Weights of a small transformer language model.
Architecture: rotary positions, no biases in attention or MLP, tied embeddings, capped logits.
Training: 238M tokens, 7650 steps.
Each number is 128 + 32 x the weight over its row's rms, rounded and kept within 0 to 255. Layers, rows and columns count from 0. Numbers have three digits each. The size before them is the row's rms in percent of the matrix's.

# layer 2 MLP gate, 640x160, rms 0.268, rows 78-189, columns 0-39
100:094106132125069154090104144120122165152109132183134135085107186117097123142192090125113133101158144169120149155074193143
087:171110129158067132130137101126112136131097157166084101145157135125158111149105162177083102149129181097131107143138098139
101:144139141157107167194164109122125133162210131089156109127163081105148179132128094133156113105147105093158145118135162159
098:088146141092069130131175108157046125143134139092123165134154145129174059132130136141139102101142080071136102095140168099
101:165138139110150090072074099148112102159136123132131163091136169142102143121097105076142165121134139164109166110161136111
099:098125098135115122125087134091133140087114133128099151118134093187101230113160099194135098102149120139173157112082113162
097:137095144177123176123159153116157173130151099116119130106089154096151095135145154124113142145128131136124085180134177146
094:166144101120120093128121161140167113085080115103127130124089132058132102106165194122155175066111127079165119150124120087
107:147159144152110129133136059152129102181184147151144128111104135179102114104134109113097124091151118088128145068120127095
097:111162151115131194068065087130145147207133143150061100186169178140132138138145137107105138109137166113125161116146094164
096:088148150128130163099132092164099126136105152112178198144073149170152174131138143135132169127116085099176102135103156168
102:137138136101121080122143070075100094147112134113110144114136142125061056063116106112158110140109044166160175104135157128
096:161105108110073134130128108080153112079232125099127132117159090065115154105115123119151136143199119141159108145170112100
097:095206115145152151108109111118140150164174118089139185163195131183144205115140042150114160099121126105182140154099106100
103:094104130139107136095112093096087134091124183113147128170145209129150144142173192111090098046129132156173118138098127109
102:122149147143108102162134166091188097140127125103103152143129114122184153075137121149132144138143139120167125102144163134
109:082095159099121102130105130112152165104082099152145126136118116080162087172117081144112095116165150152150171144127176128
113:158069137118092111109135090120149158130125114124137152084127136101148110137151095095074084142142111106114195108194072096
099:138139147170129112081124118151109162135170084149036117057112191139090145135123162121119129113035126113172125114098180197
101:177107116102062122122167115129164146133145125138148130142167168156128151118070048108128108110166121130183067093151123148
091:074126098114109150136125051099112140069171099077096090125129108078102187176148053141176114115111095095159074127125131082
102:145137167173142129195159114170190128139116142113101127114126118146154118120148127104120110158154095118134151099157132185
096:109131124176143164115117123156100141165115078108146141141198153184135180056137095112118138111126091168198156069105147150
098:155119091165132172132150104113135076125141142090108098140129068128108184133170059122151175114160112046140087133158146106
095:142100112154101122108144165107123091132177109095138077145181196103157158129081124098079145159092156073086127125128140188
106:128092128146117069116155139150169117154109108050152140140079152095163130130253119183142158121109116139160113168119185099
091:128158044126070124161141097124153133119111159139114113105173099122189191133151094156144192077146159142110111070110112174
098:135151091153122103148099142169142129177143139222071169150095094107126104114120155063114077139111132142178149181119121171
091:119144119124063202111131156063116111104089132110167096116103182111074177165117092150141071084168116093159166114116118136
088:113096102153135132115143125128072157152098108201085071144142156146173101075121130122163156046121118116126081112185158071
098:150093126156117132123158141099065088133049158120112108146116111146131181108107103125154105110079126127161125145122184145
101:113104130147150115121133141149148135106131157142113104130096123112045131128138130094150162135144151164132067125178138163
097:144134126098112136159108137085165092144130132030176122117152180152148142142118122119015123113083139109184169145116149150
100:146168184130177119199131093148092106124052173172178139072153073112136120147132109136165152114150098149166135145136193150
106:157099115183133158100137113098147136128123143135079110135111151163166113174106102172154144133153180149138098149182167145
097:109131073118090133089110061106146109159125139143125131095169160128165095158074166123075091096122163117106147093145133095
100:112129092121041140140139113157114147158153097129148176145100128162097132194106126065169104092146124104138164117153152163
096:099132161101122086155109127146127098108152178226082163105169108112143134167131133123179071110121094129180120134142142149
099:137138134141124085096089108086067169105174151145144113089135190143085132125145152082143064122125135105122142102080169216
098:128095082080127157112124112187096100119202115129099090112135161209144183103132148155129095114119164171183118177134112190
088:096136090087159142111123161133134157150182094110094087117135171147127118132115129121113140138132161149143142077185126080
103:092107130148140136152118062125172188081110124110142096145138125095137095168192141127118120108163176075168127078188161093
097:181133097175110120158090072139105131109123117142153091163164147110074112102137141092097119113097103121119162121155146120
112:159157123114156159165154127147144157137058102157110162117225109152133103155184069136090141127138143124136063080081136159
091:090195149066092121150204148102145118113133124193135144141101096127142167154086159129144070201121118070158148100136111075
107:132112148101178057125134142151183107157091126145124130084143128124172121062177125065153141103120128074135158088126204078
099:162076159136079155160153162139147156124122080085091107128101140114111098099070159095154122119090159141122094127152075125
096:151155132112105137131121131082128147151161168176169091143153162153146132149103043168108167120185084098197108085144169107
094:130140149118108110137100129097106175118198121082161091160086158113158105135137119150160154144143154119120142076073153143
107:132100160198122116099107174046211144194126101149131115167137119091132060079119149118125136152112161128050131034147085097
100:135163152182130120090112121217085157122112123079117125069079125157138068132146181089123122141151159101147124095073095114
100:159163087129102143095149121162167142159132107122148224072126115112140196064114118109124125170111085122122071124156134122
088:125142122050158150109098127123109157117115113117108075153146169065128136149119142093124136100123162125194116093076214100
093:153144110068131111165049092144113128187144128180076159082103085141071096094093113095077167116111122182152124145126113128
099:102105053129078162169105144142128110122117122088134101135157107129084070135124134192102124133119089077112170107102095144
097:129098171147127115127132096136152171118108113128072130106113170136142174142126122119098089166144101113147164139111122097
093:196137121121141074107101143128142201193129155169093098075144121131093033155162145107181117117080092105119173093105152161
101:178139149136101162197144148094118133188095085125095069202143178096192125123180127070065114154084106107116092142076189164
099:108073182087134166077088131127173131108146034146108109089156151122162112062175150093133149138124143172127089156117156130
101:156090157117099212095138160103067064125151086137117108127137137081146106200107140167127165164138173135165115136120146113
101:181094160130093082115172118164109151127150184109157122121102120143123103114134152128151110113100122160176113143100120145
105:144141108173145111145136107154085104161151101078165097152115136171162218133080119170093102073191128138104201094050109120
095:124124169140152166122143124137112161169147137105145080117165153111187140122169103150151175085116146140118108161121135133
104:159085045151103124066101119145121111137172135132075086168112098207175121064101104159162162157137146127144157115202136123
102:112089129118185099140109145130122138116110160149149101150150174154114054180167181126144123141147178136173107116104094119
095:185146131145166126120166133094111173154086145135187173127092145085093078132127058118118114122110124165118151065111201134
090:164076209127172132147073112111097132094120125122121116122062151103157157115122110148169097162101053107145146157152164160
101:140084144089120170092079123117135161123119119104121044120088133158143123113098203145127162068123136130114162097091154089
102:128109150108136124158179196146165154144151090158075135117113107083135059151129189150138161138153138095141095062078110116
117:203094127136135109165113105098080169155126084114141148134147089094156059186125093128158110120066142105187101186134079127
095:129138143106151113175138108176130165081139106129157090126182155172120108136118125220132123152113122081129119144175166187
096:132091128112066158101087123132146169185153175171063135121166161085162094092130084181162130188151121118136094133173162157
097:131115129106086143083105107111155111136069048124117152139098090075113171160118103138115085113181107180083138135155109133
104:123167062078153143124099113139146172180106120143167149170136123176150145128174138140137105074044184117181078109130103131
075:127131127149058209126167089161129155122143211122105113084176158155099203161146170095094088171099124097116150173160127159
096:144138109163184169099162077137093091177202089177143097150111120122120128110077143143117150113128162157095135134108171098
102:152143096118135088177090106135123139112109160094166133202121092158128138119117112147086159130194153079133115088079142089
095:112117125163114142192134130173131105100087145159113201108133070114118164172044099109151103097128058125131141159151172116
097:094141147114158135111152161130131120103115152089177112074174143099127091137152141185140142125127119168060121146108197141
096:132109134157107156121099111045154156164130152188131095128075143074150123106082109133117145113206114125154110140091164109
097:142118118137132124150142139152160112048145105154067067111081148166134131143088153136150161149151148110198155165100069109
104:182144132157112114131150145150124136128190105087142100100136121107061074091158161120120126101128128124106129124121158133
103:150121107124130181099074104155151110161142113102124018133156192158133061104153172096063179085115155089117116073064122141
103:225133124098145162104109113136172120123142075030085118111126092121154188177114077140130131123104111073147112155110167099
100:082086155126144094124147102136156123112158146104141132189129150144124147127208102087105095181120138136104142178145177111
094:115130122133115153102142136025121204150138116160115134153149143123114164145163102108125136131129082111100121145167231103
100:168132131093103143044165108099162166175156138124073145108128156075091123153149161136125197165163128130130133074152077103
098:087106095162156129132118134111128143161125090185159146132127115146142103220159172109087155160130178096146070151045126117
107:124139130097132154164131124135161130118170115105117150195137130137121101102112130114141139153152155101087139150170105128
104:108102098088146123103180146120170117177127102096150159146149128174120144125166168089149132106089144122113130139134140115
107:206144149144118232137190140154155141171119144093106124136084171083059163110150204122139153068102147089099115148126134157
094:161116143126140103159151144100090163122100095160100068124122151126064082152086116138099133116071153104178112080161197057
100:064070162080121074148119158096112098080122089150168110045122114135108085197163133114152099095107136119132125108133167086
102:110090163144101185096091129139152185125131111096151150152133094118213097118143135150131073125126159105113106181089114160
102:125104146153090163084180154104142157055102151132048075117064141134138128130159121125092135171191099079124186141101114070
102:101155092136136166094119149158125136149124143176156150112107156130198142134111147161113115069125143136133186162092161191
110:156076158126080118180110115124103094161130162079166079122161087118091118038130105115161160027118118111129110212098152148
100:130051098089146111141158153102154123166120141159096120073124100096125119074082093151255151170105130099099153148125094115
103:112123106128084095128083182153168127135125077095049133153123130097112160121107127123163094090097095131137040171131130209
103:156198123148133129077157134099106105129158191087102132144113137071131079075112111175143160142133127191128124137167110116
102:154087102112151104078121110144155102086232095092102119161074143122099142112180135142161145163124094106088133181164133112
092:170159153106120143140118160081091118124193128155087087113151168156115122095158084087172173109131136133165157104112170109
100:142137133139106115123130082077082128166105193110127132118107128105133091140198064106156087100143110201165146159115138102
089:158173123072144127114151194099137095186115156128136144089110146143176222130131084149183122087156150152091132113179137163
106:087139140135146158098162174180160144109173157157133132145167109163078077167113164198186189105149157115185140108094152169
099:135164149131111057124129165044111128068147090135139115107147141144159104145136047165163162137159112135120171132101116080
102:119094134135131103128104151136197150131109099130096143097129087159116122137130096147139099112153190100141098153126085121
101:101084110122118164199123136145104111139113128128116119163151152177119118130095088166124137090135188117166117153139138127
101:162119145113178124112198109179090122102105159136157091145123117103113177086142198167143076071152134111136069097123133120
102:121123103085189123115103160179120163088100101125213172103161125202116185105149146103175085148082165152160163098103093101
100:109142091124166134073171150135106168143111094135087132109103167201086124197122103117107138091090150144071123086132142135
112:145121127195159180147074157124133131133085143123076183144124138153164145076168132091100138131111081185173107154068146127
# layer 2 MLP up, 640x160, rms 0.285, rows 78-188, columns 0-39
092:158148121131189106162163126142125092087130132060131128192158074131159090118086162098144129145131131091143130123188062124
092:183083155145129114130135103101103159108093147193122121092146093107115087178136144164127129081146186122138121139080118165
091:165143098074137110142164129181047141127113133161169084125131166152156114092186087136072062124151115086142141149179129151
096:145189136173190097154028146129144109127157102146151131147151126199102185178164082118112153142104171159126095097098106135
101:120097118130178141087145089156128065171137136103176144127125168098105111172118133102071180159076186105108150105100123211
098:155122149085145086126108132168112119102163152100105184175135127191115185141112096153144135088085139034180120133124173139
093:134104102150079172102157159089129182113114193215158138135136112117130142099165097174123192106140138169122159205082121161
094:163158157093099066084155154121081196130133115091168127114119147066121098118155166172146139126077092177161130090098138157
102:129124129116119120142141184170129111129135170131134209104146166102113168179145119120139105144135149169155157074145161139
095:073117113119137106128145148143142184081151118171158183087135124119145096090124085146140157152140154148123095160173158105
094:163140123125116109116132189171117101159157158159125134127095063186094119070151180125138134176116193058087144181135120171
110:115128150099112083123151108153071122153137142130102122088068086109098064140140132101189077107136107209177186152070118121
092:146159156125153158181152125156133136086138161127118139099170130155090136116099147112077126113124095130086122064138163096
101:173201050178142147191051217161138149141165140128116171120129174055146154141124094097103113120119172101157090150090071157
099:125111106140100098106147085134096132156195153133135110143132135097086113165160150124148140094153129127113166123170073137
107:144080122150149123193142124126135148142082091129115126136197112130131122113196120108094100192130108131135111110098051104
104:145096105163161148105172166099092117107121123122123065136191175125102151124137117121121108094038137107152111125200129034
103:123133150121132112071126057169167088064104161125133094063145132054155148155152173147089159190115158104159106133158104120
093:115105114133225167169115161109133074102073197150133143136101096091140131140124089177112144114167120188096154123111116084
099:118105125096156114151128187098097155091170118127134124086132105150112130114169159161104104151107118172011146163097050088
099:200111065096127155159113170127115145148162121127078150116143103143091136109110122147151162135113174127180136120086068117
100:116126081122116172086111109188129109117161121192128125083097121110050116163089172174161091097120131104154105116146166158
095:139133157138078097080144115149136081088123105116111093144097190162121078106105122171094128105136147143162198225074081172
104:167207095102122109103139132175095125170135137157184177100153149132122147087096133052077166155152108112111084138128107169
094:140108152141177093204110147131146142145164075095087096137192080141198119099126140152126159157112138140119128184116119143
116:087120072171101120182071120177157196169089116133109117116128193118181144138147121179162170143139105143122126178179134147
097:114128177125125122130166085103100106105111152133121147175119044116167092155110172115106130152122111168147140181089128081
104:087161095165095130136121110123126114161104152153146066119100104186170093098161189142128154135123146105179114178176103131
102:104177104108099103143100118186130143109118129078157143104134169154123126110090130123086115125155112094107154119078188161
098:136152111116116109120161138145109128125148117167128080145189096168065145090121139149086174169114122042102169098110120129
105:115115059129122117136135141163160105190063120098132134160079060078120128077119158192178137106078184155127108177162122147
098:145117144128145187100112140158081094141109137159058094134054120137126138129099180075125135148095145212083100172160079091
095:106116104129096170129150163143146185110150134133102139141161162080166107091072121125161103158167156133112135104164080111
096:113145102143118154102133155131126156098129080134155107110133176153191127147149146155112133183106192152087134148117104122
100:159133113170173172124149141099171134106115130138068089156108058137182130182159179165176164124126129147160156174172152117
097:115147140150131125109141110127143119091131096181120108077124114085051100179107143127134133135158115138153203120151099160
098:123159116108119135228087165106105146134174083142102106153163129061106171163110112173151130178164078150126163077146154109
100:143141177168145122129140141092073136102115073124146137058140079077157109133162088160122220170120134141107149151149140132
096:184074152128072101179080076119111166156156129158132143137197172107122121093142108109137116174109097097099130115116116147
104:105071065125132114097074127146182190162193126071130084176204189145113156127156112141100134213161065150112171173134141167
091:134137110131175162177126134090107136144135232150152133170137113110110170160114102144178154109152121152124108201098129094
100:140160140146187101129128138132164176121112125195097175099094069149137129126105131139108128130148124161083162180168117155
099:166130121150148137121136073093125136143161103148154140183164195128146124140146054062134167089120086125145129111129158120
119:148132125115163062136163140211196162095113120165103103098197113105185075180183134116059106142136076157148113086115210151
092:123129105126126146163095109109136138134096114156151144116144102121170085143142126174124212166134071131155129183125114130
110:131153116094088119136113066136145139057140177173154149086152070109156146172150096129168161181123154128184166082119140151
099:166090102135182107070086121130129114152076127111155069187152093052107109120097097181134107109127193150099173152152152146
097:159152158158149144088127122134120197120125096181086049116153104137081134105068114141117084111152136064147179102166173171
102:078111119135128097112148150113125203126193086120160116118191140136150102161121142149158164128131107128180143143139154157
103:095135139134140136114155082093132101138115133099182161170098102115072124097120164144098068151114125133140134104196057126
090:169096164167100154105117127168098193113083076112095152095131143131134091155151103148113132147086155126136134110120094166
098:190116118156052116130090186155123106067085156093137130159129091041117120046108097136119141138144133153108159127073095158
097:152153084101142139104139180164188070087127145192115092117160147138146077131175130093160117097145105092155133129162113168
089:134109185198104161125154115075162158101125065084134202119128065121139118157158133125135111173147162147178151243124140110
101:120125120077115100116081100131176136128130089130151125144120087158109169129134125123082119120121124089118202154091156164
096:170067102174128114137140118134158188115183124112086123133123151111134181089151114107117044141146126154116133146128085076
091:158149131150135107145070174177101128106143152190140136123116088167138110137130136119121178127153091107158161123133114139
102:178186202121170115105126107118128122099136130169129090126116138177056115212138154169169170107180137144140138114081131134
099:187136093082170084196127123144231070136142155106150138110110116174171155107096110104165141130125111106125169081067148120
101:154094204141147114123144173133129132148114117119148120144097157199116170190153104101226100138114094119083215188199192125
096:100108185148099121093121093140104144125139092087108127077135109165105092091190101152105067146105131141162153145113099158
118:105156180127077061129146095114079098124176111144131126125144135167147127095111102142130137119117082109179131173100127138
101:179204189132107143116144106132114107108164100115140178133118176151190126174125148105123115137113163160085124081089177116
098:150086106134180115108086074135119174134115111144121117109104118149093137076117100193152128159115140144071136082223172141
107:085145106135142172163156131136127113025135145096126099102118085143104163148071113154115112085149097141185095122097227141
111:101157154133125062157141165123108161177145117156200171131120179119128127119143081127117143129048090112135158087095147066
092:077127145124154126124116144130060094093091128116130093092111163108106144133105126129175101117103119137149128125132145128
096:175152166146129139106066127105163078139169125135113101147115129114127109101105194105114172094087116149099174156115119157
104:160073140144147094122112138115132098103142130069161101100063100118137101054132116107119137116107200122076122122144127171
109:202127171137200155144134155140169121124203092104134145123105147117160096117116135093133130157041137114204136177111126138
095:107098155181146159082150200140154121117087061167134125084059133131165139115161094075129128136100184169081142163092131099
099:150123100098180151180120089157128134110163158100114130153108145128135125133142127136116121128095114110159097094113119103
111:124023172169150157140120113112125156144135121178103137072110114073116106178076139146150143162118168178109117109143132160
101:138085146133136086121209158125153120177094128131162159144170137108135113119107101142136173152169170066096121150166181123
090:116115121121176129176113154146105120144111140178080168194094126095114087080103147100150147087142171174134111079136154140
098:158177141102114116165195173154153193145123150076139114139119155164125091105125174114095135125154180095091065113104083114
099:115146206112120148141070158108133104141156109101056118175124124098121071146125149106113192109183118130134091056132115090
091:096168103087105188101082152090127197177145125110129129105108128169118114135156165105106092106124175198137148110159084122
100:170179177121101095081140189105084170150136136154168161156114122210129111112132068114111065098162092165131152090146150151
103:154123118165055103171141107063101086185134128119171058113103092153125093134074145173144124137127134144159124137077131143
099:193166118164159101156151164101074120088125158147143116073182163159148121130097064108084136137189137093169106127172127108
107:171090126108168104152173126150124073101100114117120102136133138165136195117158109097151129146143135112156143147114131080
097:114080034145104157153121188087160129101147196136119090128095083152180102129146119133147150089142162144142124134130142091
115:064136103129140068191137102140118107101153124161121153160130087129126035110154164129129161164177132155216157135103103102
099:109141108139114124146105091135165166147113107109118162114192166149141187107110114095128115129135122190116136117139122144
099:092186131188167100079114065151130192088102091077102135133137080171088146124090167106157113102207067146150153113175130175
103:161108142134154141150133101092142171163142121122117112094160132124093117144109188166222109186154135138165125075145121087
102:181171152120161113155145105145129079099125147072089148133139107145130133045132129149157120107106097138113170106244148136
116:118102156181121083183138145133064116128092141133165071138170111151142070055080103112133144118091068066159080153096115130
100:162091141192156174169078118140103161127106114158113138117111051145135132144113151195148129103116155109150128118153113126
105:220184076162177146201085133164109154150108076147139157101180076137141141141051185137148154130103096090133111178051146171
095:175128105157201125110098118114152080174127170125165120118148154162111178156088169119141083146147163066096137135123137165
097:162122156126087082124189144174094068116099127100119130112149155154183138145118091087139110115189128142160085126171133117
105:146116131057154150095084070189099117114090139158113120091073122139158142138138111192076127114151131138157102170088057092
101:096128139078135072107101152127151042200093131170152135073170125141113105139147092125122136128172155171088056125095143184
102:131156110187102156087103139147086126139104178125132171147071136107096163147125141153079111125113115120183129130156155116
099:142134161078119154172132111116116123148131136092157148167099107196102155111141172053159120166108095145124127203129146122
094:147123104125141116135153094173131077086124102115207173161139131149110129097054123117067065127192157126158154141130143123
103:143154121121073172112120078126139181171135142182137082108153094147182101153167157144173151174099148161097184092092114126
100:100219146080146123131140114141099107110040065094133112132171110164110186116153103156139130131119148122133103106119099078
094:109089107176100159138139135150132123116103203087129141163079132100148194087096091174135095065151143207069135121162188155
095:060133092118120115097161139137170130120120169108116134161126175180092133163155107183071125122165183133164106109130111154
104:079140162121116106107127148145151069104157060166105111139147200176147171162131170095137150168103087089143126163126104065
094:183131094133118133164146176160102161140111160187084085142115095106120115105172132105172088138125179139138066087146097207
098:063132146114121094098145121120184087118105170080175177113122117151117163111171135135087076152164136075113096121079145067
092:144107193137184087150087124096100105080104157144140111110116092126096119156126170180201156149126163071158090145110135137
104:080149142077131126087090137132108138143206147128157117142136153152147150099078098147127196152182137179083153153172139151
104:128173115117099161114192144101172104080092101077134127218113146056160125106122100117155156131119122101137171093148138105
097:155130176117154206131192098137153152129110133168184083141189144185122187147200188170175127122125118104130080080139144093
113:157084084086184114145164115102100167108092154101081081105172117122102159128147125151137150210123110163084106187071172124
103:147117106179128124070149125118114111125125137128141130083185180103115099164118153117103165184075119109076126136150133153
# layer 2 MLP down (transposed), 640x160, rms 0.517, rows 78-188, columns 0-39
101:087104112124090146128100142168074186165110154139158130112056134130117090122173100106111142131109111146118163154097150115
092:080158112137161164069145143150129090106152084117141148133076161135123134090143118117150098147147124109090114126168134128
094:142119136106129147097067094033158087123118135137095167166125147167069131184092144093139179119070131179106104100061163126
101:121143104094034125128125149159047078111168144054113130151112162131160050140099130122098134124094125122091150154116153163
098:184146143097096173155118153190134178140102081150060113117181080141133169142161152156116112130128110134087113098148084105
098:128136124173113136111171125112087117162060116176161136046135137073125170126168140081064134146113063184102133105133132118
091:148149148143144058144098094153109100147162104086078131085143118152109152148074132122129121154132090128136110115131124100
097:105090138142129199145084147099143118107100134145090131158101155122152169127092113107114113149139151120101096129121115150
108:156161082178125130143119111138109157110147124146143103171139050145149090156132130156156113115142094085189148098080167180
095:197104145112168146109104072136067097136108154061149077151133134116097123150143159111143094122107075141173152081048129125
095:130165119130137191135131110147150142091094094158130136079180165126202130141119100119065099093141087128130130102071163156
114:170147144117135143165121141111136129070101144172173182158130214118163161164095140132135154110109165091145101094138143097
094:099137084131183170102142180117110167227091114158123078176116113168146145089148104162106088125092117103191134149176159111
099:082083189100114085089123071106049083074126116117122101137135130147165140097143137176158121121089123181096130150139145133
106:113080140120128185115150162168110098102113121105111150072146081098158106125098120094061091162144089037099188082139128120
097:124122166082092138130131129125124066122136112131144162102150112182078135110114129177165138116110138096139123095170208217
104:133169133123126083139129060152124151093142201107133136169110117108139177127098099095091119157146125071116100139128163131
106:189112160151093110170206129180089151132087163115135103162106105141145208076163116130172133076153182171153130152129154153
092:156157149116051080075156082148109115112147089140113126107130132165041107095170153128095147117075127058145152137150157184
094:084144146138057134071142056194148088158105143152159152113166150123148140101083094170133169121167117124204069126181144166
093:094125202135130085078147067151182152101097125162178090128141146103180181149152109167122107143136123143078129154154175166
096:165085106132160075163197115100136176127103110122152156151165153126131121124193122123068143099154191136075141114079054157
098:132128125176160151103148180110150135182115136128106130093192078154124197176142128117155069139122070110079153077167159118
098:109072117165068172130130136158124098165142093166134090114146110149115101156153128194197137146128157161098156104159104096
101:109137111124105139097126147142114195172130150172143155112041124132108157138128174132168085125155130097111070071185134113
113:129125103115151127077158148109164131107076107176086076090041105085163132177088122118123093127169113134146115107087168094
091:128117044153148147156101150166208157132124124120134151084157206135147158113098080152089114140129202090104124098186102213
099:121122125112115116155147145128196129096121091075136109115149076104053098127134078058175098080117189177134109141118146128
097:155080135153181162099173092065115099119165188118136109105109131102107176121162118110139135106142152162171130161135103080
092:114140155115157108167125120093114160146096155094138164119045142116197055127145110069157108070129152160127090123134152107
096:101170193078158127120158098054128111087177106138178117134138172136167199168122129125076134147159061104119198094121192116
100:137097137147139046157101107044095099133102109122183170121204096132133179127144137103152098104155157082167167132105136129
097:128169169087168083133117119071139046121143116095164115115091109126084116153141075098104140151068111110169157167118193130
089:151075143096086105140113138145120090238102178185139102129143116121105146147165108127131109108162111086175188151096166090
108:117156115147067133119135102152104150160163161134159135145192180127056185132147160082100021123125121093156157110085142154
095:113135148087102140152106115115113149169123196103148130192106160137114110098131181128113091085119107106084099098125161066
097:136111137173102127101130151131128111145085116107178090083084120121127089094168134139060176111088219151096181145103080149
090:114107070087206136119167132153165087135149140099079165191080161147115139144084126138132069086122146090083125112089101090
100:145125134097152178128144142121142113127094136157126151124075133143088171187129100183123163120131115147140150141179109144
091:162151110195146164140137107120116073113083092080081168093118055129115117129139167143095118120086155126091127112091055121
096:119104111132100099104098120195134112096113051135115092095104178133147050129103132124107077141126122101098169096194131122
100:126081118140124092180103067113090170096148156132137113139181187105141157141144178089138102069192151094146100082088163112
097:155166163147162091123142101121164110150059127066103123124160112132085173122136133125090143126138136131119066187153129107
111:117138133130123141100089145146138105140145099112114087122094146152121061134183097140159139140046174122082082077090089128
091:133132111149069136131178118120124169102151113105075124123125148137105130120094180106159061139150137118050109099125136105
113:134093120102164099199108120118147100121130163151082175174188193169161133105173105059158115131115137097107104194148127095
093:124147173103080145157144134181142159133107106103141138141117156158099138149113178114119175139102158156075123119107056116
096:167121118103125153153087113117133059155121150077086229100107178130160132133172138101147186195109123200112114135074107128
094:092103170125171089146143114166148065160095126123129130158155152149070162100106139101103112140154171152053102143135070120
108:120130170091133110137131190129136158137150081134145093098127159160114060089109160080113170123157140089093117158092153146
095:071123158112166138138115118064099103125130138159132111193156105099143248196106102112113127142128087160158126156242133082
097:188096111084245108106151135133141087164143071112163094101153071119132155108081133115118140085110132117127124173165139151
096:114087198116109138144132072071113188105147091071152117127063088131108167110080155133117154148125122176145118166141127168
097:117160107045141114088067103158077138118129086150137094084141124130112086073062059090097136078111104171141124054142136143
096:139138122146145149175130122138113151092171190163144166122112139094146126151137129118149120113139115135071078126123167098
099:094139122118152131160105137149138113146123118141196127096136083130108132117157162140120166124113155136084136091198099106
096:108185196092121150091176087042129131126134124121119187147075172130125175119080174161147100113059132153109084114151172158
103:091091112125110110125135172155148067135078133073150114150128106135136116077132082140062153132043147140105138170159102134
102:104085152177123172088128128135103112147149099143117132061090140138097060167205102076150113146137135163141069146102093049
099:120173113106167178120152093125140078123119073121126162130124061074119089136126164131070116078180168118116120120061081132
098:123111071158212166123142170115142120104084171139149125181076163144125202117087178113134168090126139104119187158100170136
110:139059111146152121096145127148154139110120107097123132105109076127154163188101165146156146120109085157096079132137127083
091:064021054143160107154065127173139187127081116119143044106191088112095122077145119146141123190158101147157135219170057135
103:066167136176073173087143121161148131132118136167138109091158133066141115177145164056086082094140091125172155126007109124
106:160148151170110117114099136134124093216152066135058167126150088113123066166175108163178073124149167169106139160162086166
105:195146151121104120178133121151151136127171111099055080116117105118225131149137155067084126105188162079094110158109106162
095:167133125142155107128123131132162086130164140128136155137175086119153160120153122084076117098143155101109147146124124070
104:090147139161103135138178120164130119117160156107116189119133132087098165110159074123139114137140053116116046124112147121
100:164114090054095146139175177162155181141125104181117138177106099160132062158159142171142154129141162148185128136116147102
106:149106145156084051118117082102135096057106118084134188112142138185074058123165116150095170099086135146125168097147131135
090:078141120103094140173146077107115142091138145103185159183181160139104093117123147161179127182157090111158111123140180185
093:101113149145034134090155162111073088172127157127163101099173159107110172138131137139151136110112124141139154119140142179
104:113170126143128169189082127129127124120106169125180084083124182180083132102157121034121077064114073097137123094102182096
096:116111142064158165131083095124081118157141156117045191105079134147136094177123127196099133177205101151180172100161112113
088:138184123147073159084114125098168105149096113115132062050154107162114218172175117154133109119142121078133135163089149148
101:113133116123100199114112078134027112106116094140134130144211105095126182165181162118172138152122089165135155109143152123
101:175132058125133067151119048171079158058124135154129194156150145151129134080137081105124152092109191055133144184122134102
092:158109162191116113165159065175123080113121129149138148125148132086108170143104091139128167156133108105145142126122151058
105:116141137105065152135167040143152169169105148125115116090189142125149143066132136104172115091146150126164149157137065120
098:123133129099193149046113120196147188095092141107117178120131132098137185154169097070154139128072117127100133124109133122
095:096152114136154153075157056146208129122156082135097119100165080109074129119085149148144174124131149164135134053102093127
099:127126115144091129098111140130194203147124120156107182107137108167128000147115147138164164129091161141131145127090062113
101:122156129090165094168084033118119139099120094110140117124124188146125091107165091108129115130060143134157099125102131153
120:124145147092148119165137094133192100145104162183127130157153158131090140180181102143114160147145147107039137091089144171
094:111056146094175095105143115127117124061136085123111107210082083107161086153115146140108107108131186093081126154087056111
101:156106149071071141161129146060104056178154172188143145127155157077198116108137068122153168114070146135115064167112148110
096:099176149152157126149139193137103112082098168127147097123094135180180209098150084106088095037077086107121128175090209178
107:089141084108154113131140177056127113146099126076135177183128103157127112143112160140170120137092107147137120202138149096
117:063133135143101108117133138071122135176156165132137185091101153163095202135159178096084158148115209149120184104129109179
105:132130048086156122129113125184112141144091144100099091086129109116112105154104155102116114226168102123109161133094140132
112:108128099173118113110105080133144146094103149161052149159072093139164115143116105118115115145120142181146129162116099114
098:111137106096090109104126121147134131117114087149065148130102064121136067118133142121121141142134121197129164105133082077
101:159152127152164206158129080140138174142194144094126121166098139181143146105127138154057142120092129119143175157155079187
107:147128169116072043156069152135111100124178142095162146120149087133167157095143210131141120152197106109077124086086117119
103:106113096107202104160116103138129139086160085073129122155067088144152074138149143154093093178152162106154196152105062093
114:108130185130133091124172112070122128118122109134106075134190167092113231127209135152146140129151118122117087148114132124
102:096130072167173129083165116117163148126119118206061159163110203086121131179097075127121161165070208170126146063203093126
099:097105112108151120095101186097177175167160123119071106062128086130123115099098116141171168152095103094098170151139079141
106:095111099120164139102114171145131170126123122109104152164111148145083156122188094100122104140165109126159191131080139101
097:192081109153179143109047091082153128174099159163174188080054176146132167189097137111143189098144128104167162092137165178
099:149159129098177148102073129099116099156111086186104135103150108130141156177107137107119143133155122081180192095109113090
097:165127163143124148131116096157124124067095082135123172085114122054107141138084159151154160155123073122103152118160174159
102:139151094110098170177145160114067164089121155140131144167150162119082068094106125119152097107131162187117116073132127174
092:082182146091156107090098096125133125097160124093142190091102139136088090167124099118063182084144113076162188173096192078
097:222088131136114120161086100120077137120131110150112055185080102102129147148110128123122166143102124107124156115131145137
099:110111105153047179082184122175162145148120159078135121107132125135139195127117111070110116119130084104109195085148151126
097:198128162084141139163120115108097141083104091150123153161092087123164135167142075060122046142098074087160115076130169117
104:135103126142099090163101136178121150171162147166075151110202111157060084130092085154087095156164144101105122133133177091
091:114136117123065103095078186104088109139161123139086193086126126126121196128104076150113140164119119170118140179126146143
104:068170149114171209179183123177150091139141131170130120126047113106180145101103132088112107165165104116177138139177165156
093:077112181092139117171177111085159100143178099118196136133151173146157148106111092094126121089127150083177165159127209088